Each number is 128 + 32 x the weight over its row's rms, rounded and kept within 0 to 255. Layers, rows and columns count from 0. Numbers have three digits each. The size before them is the row's rms in percent of the matrix's.

# layer 4 attention key, 256x224, rms 0.128, rows 82-113, columns 0-223
083:131110102085143161189109159119149078102196107061123079187133145144088131108130108136108026081088126140050148078089076099122168097118098140125092161081066083128068067144108119103134121123177108106113107139101090137101088106123119142141102081154141114136108158153123097169146141079148105147133178137097164184156131105118128101168151125131101131122127164158087175146139082151160093145165095103089109093148135202103127174087085128118131084115030166163125126138149100154120178113092142170158150080151096130120140133118165145137087117155168123181127169097108076126138199149172074122101165122130131181124206088129127101165148146132077142103117120150142193140160165126141112133117
084:106113128087164102131144114167118146151130145072155182158083126127139123096126105124126160072117135144133099067151131110129171139152116115061126148098113152083117138156130101123141144180073187171093134143178060140142135088110134078108106148057125174122089121131096175167130197115162187115109183097127169096109109102099185168177180072184089078099096099105155105164103097070183084112125112116171111107066126141144162045151093084121180097157098158180106078127151144155117122120090145141142104117107119081124153133148113129106092178129125136128192125177122152134162187081153099135133157141184069124131139110156142119163053166154158096160123083130113102160136178090102097125169
082:149158143173122157069117132154148142113164092108155119132125125115159167109119127108089197159142144117136098215184161118105051121108140064158110163107133106177164130139073197137087214091166141132110150088127138126113102105139166029132105139141122135191123077143149124130131167117157138100146163189124121086158142189128092082125110067180121201177119132133134119047121125097113164131126112150092132144100100128098130148044152125116129159114116139142164071128073088136093159147136168162158106126127106137134089135109141120111113114069100133189093102115073194137113129160121081094120081076111141110138153161127160086184107130171149115087128152111159185096074161089128161148109
083:179144077148210128142179140114096125160155089102069106160122109105127074096110167134109100130149124093206180145107087111094094103154146091150153115127128145047119169093146143183106133177148123077160157135106197126076121162121136099137084138136072141130112152085103096146159139197107081170148123138113104133118139107139152148195123128127132109084132164097104209028123140110129096123173139150102120105157122154058106160135158167121213092132105135143114133117081094134076139115127170133114182162169166123058105068090106094161103114114159131075151216140159098111124101134113125073112130107130156161177120165118151132136130106122098115183150117099142140114118106167148142082077
088:029165130161176108108097148122149085145161120126083170179088121125205183131102115120168149135106070111148121102120130161087122102102144161144152163147099104133116166138121113190172153073163121105150166123137131096156105076112127105079169141098149142144127148091121185148168144124149126087099111126128116140125161220123147162092133111148133128180127138155091132138104145151100057119138161183125157101128100106108130081136088148096082137194085196158070180146165162105185104138165141143193123141118223108153094148177145127101129126163112155084136127181114145145061115092170117129097171161193120127149076098174098146112153073093167163131119209168112134107142116127108134124105
080:136115121128138156145163171104104148112140064159080136170179130188154122092170137119090170100112152145096102155165050113134097150152094132149106135147098122081192126114151118202105147137108111118120043140098127088125167056106142166185134142134110120149127128103166188107116140107167090161131098076154174157136114099134063132199061179145158129091080088115131084132128094089179099128095161113086105092138105101148151145095125181073121076143123110077139133093089141086177155097164181155129191143144172126056125114125144169111122138081166139126159139099128133138109096119158177143125133067141156086192151057086122141109111158096108161121159100091121082147076163137153141080137
092:126072145179163115109103155112118129150098140104190064143082112123104137010161096093151154090144063115094105162180154104145149092150126069113109092139138159131200133110157011100091096179183162103136140123110084127138164110122153164130179155168098153130149099147148146175183124113151110108134144149130110118154096134110124145178127099151135150180178076084113173122164075141144143128182101135153116164093151128137090114137103147122128134145147143095182136119079144122108166123144152143078160205112130145107135144113200170114111100092161157104152134153081119089069161131166169083124122164147118099110113145123135125098099183140096142097141073074152183074169179116090120154116
086:063119119144120131078169088102111148145090149098132141080107147189072153130166141105199149109138131165121094078132126134150145172134104099121134133094132081135084200163105066132157143102142131095131155112129077072168109122124124135107199166105116186159183125146084122169169147081158139089127123149127152124064128076165160090173175138062106127053112138077140114057140155093153152112142158192115099122111073125093093102109109108119122091183138136091128102144192171185135172137129118113129109118124163095123127107126070114182169118086164148124069128120121176115139098140153037099141174151116205120075154099108154107120120151089070103138121110152082104127119078141124087150128
082:122146152120150153129132102146138087119092092074133158111134114145140141148107157129088089107084087152119162137059077098154162138182083131127085166153178154127070117089167113098119100147074137189181154098130162099110104157109130120140111108141173147045125099121122201098104174093106097148120161139152063127176068143125110159120113140165173169195102149101137178150176116073114061113167098181169115110123177112079128106179121123134133146139141120134148148157120171131148148150192128128132202110174113153039098070090064113130107112124127114092140160154084118104104112153048124163159120138113073102158121127059145116138088153116107132099183146114048090130152134111167118146160
083:116142154140182147140096126128176151122105088039094135145066072103118112118126112101197168166112110065220177094098171148150165177107115086107116185118095130134101110154155104137127154130112168118153123109107155130127122130091113128137180098100099078137133147151058115145181082158141137060178131093106160121153143147123135068157056135157137161136130191105186132154139155173143109151113134137148145117067119144123102095105130128092126155135077080080125115147135079078131133113107086147156086127144067126123051192157150177124120134179168134072095134129175034070168141142134131152173126102157131122130096180146128065157145185101101093142128132113131132130100173123133075130143
081:123123124090116125122142166132113120122093150143118132102137128076175115128136161161143184133069169094061121116169176133171148104151121158118066065146139069133144131173118163063146101139150184163101214165086220102149135145090152151100111055123138149082107187145162055104112135122133157164158172164113101132110158185118102135085124156182134081119105089081089100140123118131119111078118103086171151160107107074119102131080142140078153150167159135133108206095091111122161110079131162114132079154143169032120137069145179119122121130090121133108196139112136111142126088121133075120102061092200154118120118158184142129090142149110157145107137121124101138139116129100183129109141
074:155140126160133139097090163108125109186127073070137127158133126149116058109199113131102132152153162164109109136122081066133117118096097125135150144168134143075134095144095155101078109113129111138160086142074099197131143130103072132078082158116103075091175112157111062114095149148141094152149107096134148128101115156150067162143100161167106115143087087089167142126142155064085136136143172100159173113111176134140123154187172150137114100178150125151165124077149108175097163161139109079079127117150128070127125083114155153064117182177179132121138162096100163101140148118166144130171095119168185159120145129084131187117138158125122200148102148218114154171212144118122114192091
075:153135069168081160125093130089131152140093175129147110134103109115178097162102123126120118106124151127208136108099132138081205158134172144117102150120129126109093194166129083125159139190141159131112143144175064148147127123112155138090110070114100169119134154140146188069092148162124105143084199114191161114021168124078067154124156130106076056077096089084076165148154059140153116151146128110136063076063141138094175128109128096145114157140104099163134148156130122162131132142147132094104152094144135134181140124142206144165131125133163120116095173160115137105107191159160102176148157074119159126112134150111121101092183095065157141095156143131153134115162150090159133092136
080:098113137144080134139134062149119114124171157150221121054115150188132133102114077160151147103127095109116108053168070102135116073157176117087143101129118110158172080126096124143124129079151164110086096095095100178170122175049133096145087123128061182078171114167096084183155178171138118122144110129148090097171150156077149116148118134105112143130138147139137081150154098096110107171125142123171137136140075116155092117118131126131124073139137115117105149119123086210201074087106118117151158147101096130131148137092096108053149145077096173095131162127141110115098089102102154096077157115059117089076139112146147148165136129163142104054112176106117149153113079096139149173144
084:047110148100146140124138117124093126107043063090111071185130114096078212094117106120146126069139173132198146133129082172116039149153120086164085097129132161124034116174107095151084120097193134088107116137135070138126175112119090128128119111126180129079100126106124158137121110136172080183145127121091124112098113040160130141184150137147112162155158169071101114158114113107171087167092111162132142167191124097086116128095153125112116174131167073157131077141100117080116138147137136111167150145182139135182093124121123114183145123122122120164088135126092069146111116127178128088107116155141080174119138162061072117112129146120101142147165103143125117127148158077114121144142
086:136091123106205158158115121130148125090155066138066158118181138114106182120118133153127203110056072041190126114167147149160077156156113077105100092122168181151162194159099108156105145149122095124090061144083106141136163147183102130146138142137188128100150110127120104149137125140113128132130187141064125100132141104116148118092086211144171066095110191141106118079161092118127105110129147130150087143137152139144132114114066136147103160213117135175114151123172075126072160109159163133129180164138123153097133120151112104182115100136139170120094093097070105105146116136108134109150088156125136092123110173148131132189162201085183157153146099141136138150093089160165156093126
084:157150172170139127136135103135111149153125128137106113104112145106116188080168149095088135090109101086078154139134072132142159145169149119094091141113073166119078161083141131108154131143099181160101082122142134102173144085094181127129097096143147106139136096138177149203146101125183157177146126151155142110126122108093102168147055147145149098106116181097118169154080184097188098172092147106164128125126136160182136133151133065112056181151101112075082112131198117118075160093103145129121098162169105109074134096083097146159091127131120147137098113078106109125152108184125145031122083186153141113130133175109152112127111167094112199126080207089144149125133214146133147174112
100:183151146167100131101139087138146077123141153132113158172098143185150084140049184104145176175155146204161121100153165150112140190117113155152122101095180097155097112181088097165173066133170107175135104133210168149120092148108110110118104142093050131150140162118099171123086068090136134145137064170110124112117152221089112129015139125124168137136135135169127144126125065066075160093130124099130152132109111132167094091100130126109140160089164139130112094091105124114124146089147119069156163111123183089173111151132124157138109146150088118137177152080092172126122131174112131170086142132145161086116159096161155170123134132098151135147085163166119114134141080170162140115122
084:077185072197121183076138144112110161127138125122155140166036134101154107139113130178121118117134100111128111129129099131129124114121096142154150114098156109169125136061147115185124084127143068109095079090130086160141111109116099122183151100130158113104083091119095114109134169069093157085073144102130165075178144129173073131105153105114098071137091053111124114078118168075151121075140103154147198130090147126118101116174115133133121204140110111085144134165149111184188176146105165156115145124099160166114088145132144153158154176161216127138154143133103135095067116139094126144128089153134104133129161097165188098111178113159089118160192161117116096104093089096131083201153
082:147105121190120048142115155124122097165098143135107140098055167193120130121115091125114137184107145115229131167129180139101163117135150140112174164145147123129062123104086194092175090092135119110104089101084136083100087130121122057118141118093167151170120145103139155140066124156116142099144131138130142191179145187113132185114138143124135120085126158129106066161115069115153171140023125085096102093151132177128097118118124203117160115138093117090111099135164146125134138120105123093160101173129160109113172164162133183103118115139143134126132162143090121107115140141104104106099174128116107114163167152094070119100127152161093110106122097045069097095155139123210173074180
075:117073080189147097103105073157133089143109155098126127091156099083158022113083099157091163066146167121142107143120134116127063092167134162139103160109119115130126156106078116183084073127164128137149128116108111132093133092159165092095112086134073130133182160151097145105209128121125152186154089100076092128123148074069184120123103059176097139090103099137157146130168187133143159122101128080098112161122106113100140194110145094115137127117144142184127153120083140128131140078119100145094094090112134168134084135145122137117098174044105127135128116121171093153163166085120104067175081140132187117109101129074116068116136119194146089129138109065128112135115105103145104124194
079:161111114108166180128137083061115067096126130130123088112166112106117182035074101097117168138187155084098158166175139126156137141156119136166192122096152159119141144096058165101090149083136113063167163088123161114092152103098120192141105115133066156154131108133121144073102151116164155121097116149093087126138118158151093092160093119128108115150157073103089143138112104122186128086143158144111105136118101114134117119101143086123130120066100136104123129161154081079113113101123139196158170181142095099110146131160193142139167120089127102127127069179163099121098163154119088018093155126123107179181127164151121096108124106130122148166090194165135093187169184076140134124145
084:072146177115087133159161145141099148096132110155160107113149148149078173132093161074104089131104137091128123118115171134099125146115121151116186142113154124126130142151083146122145144163170154090119105118114110116139101161144121111140117126103181057123184160195203030130118087143121100105122127070143177149146115219090136087045108092107087131141131136132157169168141120130110156124126126089187124121098174131133025131071155111145145106145177131194114128115167169094161073139107127114134127062113125158185083093123160094143106130076149084171155141116147096088157153101084117169082129075113153052132108110163138154118084105083161168118101124165083124176128083162113111146169
089:155116120190078161087084108189094063099157140134162114114158115142135106126138131163079153140091138089184100113179116113126147135109144147143135145203125101145143109144110172104146125212165108133106099090126110094131137148129026147104142158149149141127072200200097064142148154164179178109099105095110103149152181044096115076119116104181215097153173184130126056146133099122214190146163167091123193125130134109149120096177146123127116078153125121136117149126186110129091101130148098141127125119082101106135130088099126169141154127103142141147078135054106123099146137143153070145115116121149139110135141147152123184130126163097103159059121110158146114109135117084160130129116
088:086127126088101132198097092128127115124137126109097082151181100163160100161124159160171093126079148098123031147113091066163063076123134169132170140208126111146108152127167132117146114123185144106104054127138128137134142088182104163147087147181093081167115140124121180126147110124140137183177059081186111184097146142150132138107111105118090157122114145094110144110129165076148114099092172071190166136119109143071127095146148138119146088159126182134114172135193133094134055157111143053123105144163084154106141166119119137190137101110201106103120138119141174119118180116095117077098147130092131172174099093160130121163088144119120151121186116083104151122081123140127113086106
085:170158138090168158078122105091177188127114144136090082052049115128136174153129224062126119038089094136146170177081152105100114145133129128179159110120115104092148128142071149159130123096142097158162137085082101105169194108149154089135153176108094152116138121103116118092087133177106118133190105147144143092108098143142150120151130187105096089133143121088145133167144145114107102127140146095124082115170079119110169178112146106123128133122150159146148144150089178162123063139174107127146142176131188081128144131146125170140096156164120179117128144109114093141129082162129146134126131080089107125037181157144089055145102111133157107162121066121156109061158113152112202113119
086:150123153121121148103096144110143110110150090122150117096076107162120120080126187125114220137227078071136138133158179081105185131092132125126159168082183071169116096158149157144140139110146130144096121162142061123102137118110178104144048166116142108163085136165123091163127080174141163125084097084076176079108181149087098120135142117141128220120096126142096100160115149174084159109109128071129110155127182150073113114114094131137115107146175100118173125085167150122177122108105116124150094118166132124161053089116146120141136085183158119096075123119144058156118097125168085130078174196110103148156152100127090086145128147146135127126106143156115152120107095123141043144110
082:203178136130106137140081134157131116117200123102102125093110133106120102107120151137143108147162150161107148129141136136131097092128124152171159122146100091098059161085099121163139114149162136080089178139104105157103172140127159134114109113106096173143150124124123079196126140166092161202123124159160096146176158119118149180126016146129178121152162098128135143190118098147162097098206085183144111088101150066180097138096138185132126131133160149130184155160134190125118124161122133078090175192103100090083178140163094104148141094174139113171083061119166067123124074116134163175139134136078155133140095170169129168119138126126125133138067092116082096113124091145060080119108
080:099120180178049137135100073110084135120087133144121143117133091164085112159148195144047119156097138156162192086118123150095086057152103157122178116137102087124157141157144128113108116114161118187060150159117165134085139122103109102145094133148106138054152190132075146085115128075129068177166144121110170117053123114138088116121060125067166098150153114164148146134138167193141146068143163146142105118138136092147113118120187152122126069116127107130096118139105081067103089155112132122149165136163165121079125117151153125143151117126130080157092095056152150154154109110157125125085107095078124101081174198184159063108106129105135121081121118089134129163143102087088091125142
089:113123140098093133126183180135098082064112146162180126163189135185195115108155124155077094105095172135093134135077232098106126139133110105133104117076074139124103116175105125120106118106134116129077088136108159186129115147156111102163180193127090128123119087123168141126120113143129149098119142142123131174118167178143119100063146173153135140138119163163119055113121165208100056073165083125134131123137109141139152093169101157201127118110116107114086124129114092064117106091137110093134153123130169116111094170133086155154165066130155156111102142146100131160108106126093118131112122122125106097137147030117138126164208138118112169122144130199104141115078069049166166148155
084:179153177099081128144139110119179073162112191107127179140117135077175123109194152074055095084185145130148126181123107081140123178105119117117131131052152147136145098079165072111104153101174172197078170171151130144135121086134111082098114129161081124120098155079079138092145131139067106100136095119127138135085129143118175162192090120143076193121170140111065111064106088118129110174139160151106157111149071139111130120106084151125069154154087180100128120123143142126131141126100092204119126142135110164115136141078139091104130070128178166125148067118145159085123117091097130134138189130060130137074174153104134114171117158115131105114092105117152188150089107112108108126121
089:129161168135108104119123120145065101118095117120151136118141145155151099118120202138120161117111175126131126140079109142101122113128123186111186122139165062159098114147099116187181068083111220097043131100117168093160153141146089120109113157119119171116101112110101121161105172066118152177126072142070119161121135144143179074067117094161141126151127135133187140110097194191156132103088122101132118127144144132182138112229078139133098111071143108118140100167154196075144130143112137090155130117147142078160158125111161160159139090115113133136121139159149190108129121137127128122118115067121138153114086060112099145163104167157096137146121164063027167121089074154141114130175
# layer 4 attention query, 256x224, rms 0.14, rows 83-113, columns 0-223
073:225092142078128080116102095121190108078108101128163097141094109104125107148102171119065139144112081119083121144154128115095208134137135129097133155065187177123105130135147140121132075159087154175128186210148097122161126125099133225115118103122101111109062110148161126114154093131126185133126102151138158142148079119106153132093133138137184082138174135134145148227167123118134160119113111141130116119102115103119079114167159157149063126128078134109175152104190108117129128136117184145091113077059229112108110150082161140104130119160147112079134085157159149109090163167118117068120078161167095117108089101088105166156132139117162138164155144137123089143152113137153076121133
070:114158119165097142124123135100080144130130126125126125164149147086115093053135148100205116135085091085138166111144177133068121114108123110146135123114159116180185094161139158135150134105119148163093107170153102112165155129150130151180127093143176101106134136128146084106147138158164141105119141092156138120142150211128106120125155145152211108158067076124100133090149117109152116150195207175159123130107146148186151108139137079073141192146153161188160119080064110128143181140128181106120131101096136112109103116141074164142089118095140142178126107158109194069207126177118160142084192177109095092128151088172131121128120080110131127112167091155128093144130106038184194155116
078:128175195062155163170134070121114150148134088087113115102147133130063120163195092186123165164034129116111208097118133128139137105132135142103136137159140114148128154145087135153076165095111120119120111090123101152136148108152119098147118165141164085076073116091107165139148171165190085179140134151135069153059118129128130141108134125114128141154166153144095128108179120166119169123119174154115149091191127067140134126141130146107110145106088127192131060133167060103095164130140131133127109143153086210134111138137121084102051144184149081138160182133104158143084135165162090132120183127111144128175116143140164152154097131098106082066151159122181179201176085113134116155115
085:072076128140136157136128122197125062150133138090101119212163139147072169129173151143056093107127154103096137151123166182084121145131120162143158079156098139122077137123146129145158168145171082075145090151086177112121079118113145102065092114166117135132165142095102157123165154142107084140115120102095115207070186160089126118121149092108140049136105128096173126142165153126117117122113128131096089061151113138112097167117126159094161094042147145165122166130117123086150157141127117121075130132146088126159150080144123090150143115098150100100074101127109150143081088129127119136106144120150169101089152091173149172157156221147167120129089152159007154104148134123132116117186
072:123209170134138125190141093134196123183131134114133146100181141085113149120200168171064075114110115132150129139141122153115127127113158134043112095151115148141103131097107102116099140144086101093138108133117138135154156132170172156094126129129136121106122107108155171128130148132141133106108127143111178112182076203151117143110089086114133131099085115147215168071154200099118053125145148142172082092153125060128148161113137116172078128150089158120067086119114117166148117136106157129150133086136048119096159139070130140087149131130121105156228117132070091137089145098197080090175096116134114106186138129175135134108081124059120118109110084075171143091110139158157155125139
084:105143083108122105189124121111133101137058080081098101062110106109120164084084144086170096066122123130156123112146135154115162162086118117120190126104105110128208161120157120158121113173155120149073188098161123081111135168143131145150124132118122184132107034127152144153110116152128122105116078053120140112162137206102111135099089168081157095112102128156156119174135086102171150117155140141136168181112174096154094137138151097169131091101165105173137107093136074194130163111185128117095119184131111144097129109135202117145120090135126132094077063152090048087129070151106080148116127126139084099122146179139122142119134093139143136110206097091114102157129178188106145129075
073:085106139137133133140121108107137106095123090139159111079075053154151144168159124128114118069156140140233107118112117133158074179115148113107125072161131220173123099134136121164107139118174117122114119135154072122152104151150129095120144097174096180153084172126193115097183120105098151161092118115079080150119148092079159093137102128099148148145148087122198074142148163137106147074140123104146090112130097165120109143151154094102162113179150104081111083165170183117114130075126164148117147175229157125182112110154097104113092103145153156095139136165089083152151151151185201117137144082117079135111139119071114076161131149139165153107140146064148152123140209140153143122092
073:114142103129115149169069133134078154122110116092143102082149157117141089139092103123168055205157130113077141098145135144102148072121168080212107130116082116108133121063147127120125135118125100155132102161066099102158099138152132221075140116195183126114152101121087126080133116151127176150092105125127120110178102125143157180117129123077091089109147187118114137187112114124091082138125132116136134120157141173062085135157095180118132102098140144176121065172129153182073080110079128157159168071124140222123140154110121147164139160138139099117120165135159095091111147120143178067126148175078121145149166151157102149131135098109069111165150179124142106099113137222106104135102
075:048189083074138152122085089063105117105068112133144120105099208159072097152152178116153136142120146107149155116164080116090183072136116136126140121156109138101220119167125090124116156083144175178129185153096147103143110112120172140091149186127180151144137118142135116113112111171114133161191127148092073154132168122096124150071108125168097120170113173125082088101139075112159191144083109152130103113136103160092119127117096111121139170158127078152077119147143167119076091114209128164105136132135164164124113105071120094143072117212150155119101154170092099104179156110122129129109136178115125148078127153179108113158120150179197167134121113089114093134156134102149122092170
071:145156110065189134126117148192106120139142144183096148146078130076174104037147172123122089181101114148138119100114131109168140184089131146131134125090132115090112132148154142182118136071090107111201130084116160140098135163127112120055172109103115083105128093103176087144099101105122063087106181134125147083110068169158155128179124175094167151122131198119131176142158156148124102142078108113118119131112112102097132181123109104135069130133126109114123099171110158131111137148089093187122126062159139114135143137147125174121111107177169106105141092104149170107141078148121113172140121104067135080094117141139184174151187088151133172142116129069160144116020060089126103175138
069:156142115112090162117108101135129072162099181057097136092135116099064164132119090153098132170098112176151156120111085134123155145105076106124094120141082118170111143144089142119143100174131112137083104133146079149193173144158159136150148109065180139126111137082153162085093134112169078157097170085136154102145082166172165140097167143135096138111151133152138090120109144102184128175133108121193177137118000153111085099120067079105066144097122143062119067100104155171128152135140115138078141062154147121139112128133177121155157137145168131128147116095147094095154140080120128103153057082147144129138162179233107095109106109115076105102105114110178126145108141114120129114179
068:150101146070141115079105155107102100089084119060132072167144158086113146074106092108079156145097131198199107098146118123174153131142195122122181169100143147133145150094103117123080099126140102109183159055111087108105157096145117126103104180126103150103160107132071130113169125109141118145106162060133107122207113150127154097067093148105096083121127079098109130128056089142098132126131104127111053138121133101154147208139126149114108161151164103049130168116165157151073106085090078128107143116156189120152169107133106155123154146099137169129174144150115155147110167063121101068171168175114140092091099135158122159156103153118127110150167189154109074087151133113140128100182
074:165117138165048082161148170093101104087092064090196123111083151122146147064149117123146091084122114115156159112129168132148098125082128184227153113150157146054144170120057148143139133098123091160134092122107085095132114145141148160104081161150161097193135127123159150139118169090071085157129038132148140132154084137139088074136156150072102145118129065115121170106104176073081118108159096175162140152141144095181077133131122141151141110127126122106072124163192094137078164080133130108127150087118116133131143167132146097130149111131124108160024060157117148142157119110132112123137104121156136147091110100093122185102142096077159125088101118119166070142124163125128132145169
075:123181147075170128128072093124155172096130106050172118108164097068128127103067085133115086133148114116148159104121129138098079067207151108086095141163122109158129113146112176116155153128116101162153143132070145149126155156149116061131122140192110179111118108097187112091130116097132182098118103154128091130209134120128119156057143102079120099163123152215151115189088110116094090128159107140149126109100111079158102153077154129144100105150107141160133134103095130114170127103140076105112165170139097099132117142146150151135069114130113177094118156155112145159183159153131082169166127212163121165135099156120096154099153131228104076076101113184114128157071119128128137171166
077:030116142122142116167082129149141154113119100106177192154104117036073158133137149101133085125163161135164182119109175124075099141107135139161120104158116178184187136177093160159099203145119093110140155127087083151141112136191162131130156127130144086082120083187125056122171199163095100133113158124108108106156144133101128149095103113068102133130131154174105122104170182136170106078131074186100128185139127097157107123072173118162145084106086169158110124128074096114152146155170161108115105154104129135132106170165194083111097161113112100117178165099059119173138137177151120131125091154191143106115080142114128121116110109184111164123128117159114092150154114106158089126148
081:173158071142143101120083100133117113168160138124123111059112128106088114136119097130170091148137183100169154141110109149103175118091146189073127115073104183108173061111122090096094176135187149162149198109125107107173131130113127160123127083140147088090113126145157121043114207152124139118105151142152213154104146090098121179122094085176138140130147193142111072220090139124155163144153060145115158110093160073110138111145123062160104174113125137132123074103118161155099094191116117153143125082175078108114109112169154147099112127131180096142096175168129108110143161183142091147141117133120148116107177155076142134102114076187125145119100117096154153102104146105079107102094
101:104160192175083090117152144166068129158120158177083198130137133125170185146164117121027216107123147133135139140121142135125111178134131173154141107128143107116049150195167111110136180136130127058102037118124128142164136158124109120040153161150149119112155173141096155092155108088148136114085174126165119123100156098137108135075178159139088151110134192104159128117099083124060107127142103150139089129144106129134120142142147179163171144079155156122112141157158187123148078095101103118126097067105117111186171150110143092128160112107146144132135126124044184154105087134155121067124184112146113080098170139147150110154106121099115122122152149115150132102178129100165169118187
080:159170145151104132146078165212079129141178077058166166131163194133124120156130135127156175078117111096087143150132153160114084109111136127137117121088112157163119183104098105182103142121087115180087062109077100142093111117173165135155154133102143145144102151087108075106159109105114113103101034118156111166147085143096177061107101126107105151088113087099122119090120120107218150078128091091147069113162100218127133140104151138104094094124140092107168111130138185186154089160130123185116141149118179123122176128174142148170120129130139141121094057144100138141115148103100158131171065144134150112123134115142149126108096132160077138143152163133047103111139181182093160144143
076:168109118151090101065167106147128076141109094142077189109156134155140136168148106103131206133121097160155167127123132147106122132128131136109109084150121153137117126096099140160116137126104093125133035123135198120085147157095147171090117116117164082145144122092142171131173103170066095104088191171114115103169140103158120194125073126150146115174169122127172157159206063115112099174079128123141069130136076158214138158122178172150159159139200147171133163167101096120111129120125118125200146156145115192128144166122136154097179141120172168078044178138119063137104103135142072135129123197105137124101128140160164150146121151099109128155131170120091137132165135171107158119175
068:154158112154161124149114114148126145152127140132139109114086122107132158171056152121162110081111060136147144130105146119131066111065112109124181081123145077137192150160148135095185129046128155125088140114169093066142063114146112054188139156100122111184071121109079136156136081067124088135186135146133100155130117132115142104113136132129189123138107089144113112095153148106098130134145138143156146123138150044094138098126094120151169133120148083068093051099121097119100128108152121195133124087098188179087146089123094097033109130085143139120097146157140163118120172141146112141157083178072114173084102137109133112173104177150126139165177067157172074096097095123149169103119
074:193127112117169105112188094106133099117124116082069129215140139119172148125101150083200142075114083117136136115163150153118203086149134166100132114199147141175122082093143162104087130055119133128145163093181128129131085139119123086141097090094158125108159174091124162156150096148091108092124120112108114146148147123100145154172072146110185104164104093126107156130122099184195106175163132113078086100115115101117106146070116135095136134128161149181119176122128070149134118081105151162152144145152079114126095166130152163130124134097132164112169136063022127121165127149147123100040116105099125136056185124117114127175113090137129117068100116124052174143128088143122092125150
076:135117223140082147085121198095122125120089145144119152093025119140108121178155171159099172121139121139080119075100103107150192130112160161163115118107120145105122105088077116055140140115088123134102035137104087102137133158166119067087144092086099151136152143157176054129072141075172136104128182141161073130139096106111120159103126165180092188098150178078159157118152173122084149155191132095155118133139058210167142147121036126129145154097127114082098136136121149129158111132128121079111137119112119103181174138127126157081103158177179161147090162161127116109135109171119133084121100116129112128138082138138106145079131165127138139105081152134127131089123147165152135139124
075:135147133110102104123072109122116156166070091172142191115111138077132112115107155129141110173090126214147144134084137136168129123095077054140130141200126129139156127099149093134092131124120128158099101112126100081155126156138105141141156108095198096141137136181163165072084145147088133162116148178176147117156050138151166144156143127137119140107088114111184095118175161122202147093132103124103115181115150132077109113137167157098178160162172136137135106111094056164111113124154137167125107105172180130120169083165147132122054127156123179147098123115179157085119175117094173061150081085130134134136107082143103115097115152092149107100197052084061176125117150117147140054156
080:154108102138083141156024102158147133131121142145198099131148114129153094221139121089123044113143162154069129127107130089162114086127149173138160103153149116093102128112109078145108153124163091141119110163120062114145087113125143028154148174164104119101126171170113084100100183131185093142142102105145130182068135120141127115194071100148145164075171101146193138105148149120135099145154121147098088096154128136115144133122104201089111139161154099119132134069082157183137163165107124082123125096120168112104176127075059090152147091153128096132123165136178146096119129112125046125146114137095131167134086191076129164131062125130174136134132147124103147097097147156099168136147
072:175096145130165092124140095128107173127139146141197129156115147152130132101117126114196112172200153139155139133097043092130137164113162085040130087109154075168045130136096161116114087034126109113146133140075139164132155144156104139140102162114103152158084124119076079099112143120126120100075102148120113064139095121101167149148128161135184105112120146128134123086097185134016151110121070140123115171162124128199148104098157099175105127097070137139137105051070154156136100126139105071181151127137087132162118141089105122107140126085095091098083123109073146135146147126144106160145157138192154086134134092115085102090170094114188107114083135081111129140149091147148116131117
075:142084168119142141097044145164112113113078105152116187161165122077139114143158140151112163156073114127115092195106176089111224173133096180111118140096122137180134110141105150108124239113166138101087105096121164084145104152128139111118163134137187153153138116047150062143073109151088153163126183165160150087123125153129116155133124104168099074069133139139117075149108135100147115150111092143150118076170076172158125121110175149145141089118128119164136183109114189103085120121130054139152098162081124091108134084122109140110139135148135168115098115137070134109216164089149090140090158118090113121090116049125095161149108132158172114082132126081157119170147143145116113134131
070:224150144178086130145090113171120186127111099206108095148076143130074076169107175157172183151111140138102185088107166102102125157109137123181100141125123118101154110056153101186098121138203148143156114130153132147128102114167163073153069126118145097123137090162133184126137144083123113098104121106133144144138094122101109099160144075089135152096119090171102086195071123147091174180129141099160184105138095129125126134140101137122149074171054137132109111089148110102096106187198121127133119151101109128106124121123107142161106125170139149075105158081148130151096110088100117111160145136192146096206086093106090094169092115097091128107076075092080099132111111166162116166140
076:180135154100155127203149155075183204072122159156111164112125170118132154179158118140089109144086147171124109082136106127118099127134138154161122183133135104090126122100116137143145146079163144160122117113085156162135114161135087128142120174182095160095171135106164152139076076085147080171086104104145123145111119106148143172162127125157152129103086120129200135143069151139141156129104180147155137152141110142184115166157111150133095165173154081128049094133102119181188132074157111160125118147124134128091144133121077150186058160130109170104094152149104181133122128084115150067152085116132140125160136102067089189087183100132097196103155098155202118083079070115162137081167
080:112123110126095119104106183156135103184188076168108157220168168100187092110129050118105112113118133058077173103161129145161075158131138083176124132105121090118114091169117158202150106141115098103111090143158131156113132158117108139079123106180142131147140113130089109092102130128116131104135040076144091118115165125142189084102083089147115111070096049155145141198107136131131089098126137164122137144171109155097122159136160090192129149195147103126109179137127177191158100093090138131154110091114077139132156126122096132147135127067078116107109096084172104139101090097105142086089154118116112130145115065179126152098142105106139110102141155166109051068101143134141145081153
075:131166118097117146200118108146146127111119092094149103098154140179139167073122119127159098138106167101069103149091062158128146153100092148087126171096120161151160144143192094162153166163206170166128133174136136161138160089156119158184112150080122158169091148158070139141111174117158110144113172122170108108100143105150098120155202102117115130113129129253100141156124110129134120120120150119148126121106093133139150069223120074105153086108049114071099143110146134122130136184141144018127095119127110114108103097067093152149104113092099094078140118170134195114148141123145123115126179161167133125127135125134175183161101128108153113093117117132192150156128131115094133063087
082:240155119176078153175115173139121123128163137170104154128129117114171136210096113074108094144124178127055156120128115065127109086140156148144089108095122169158111099146119107142095173086109139144124110174136180128117079175086121147108159126166077147155143141157141132110119123131126148166193086099123129132114080071145121179176028084120137157086112130130215148126151116097115124131081144109104151126150146160144122129100138180185208161084147082107160124130122152156111107111082100128199069095148135103190099101143060147182163134109117107090056126082178104126135145126141125132118125129092101091131096100148146159133114165128129132121130125151134103065101162164168166110152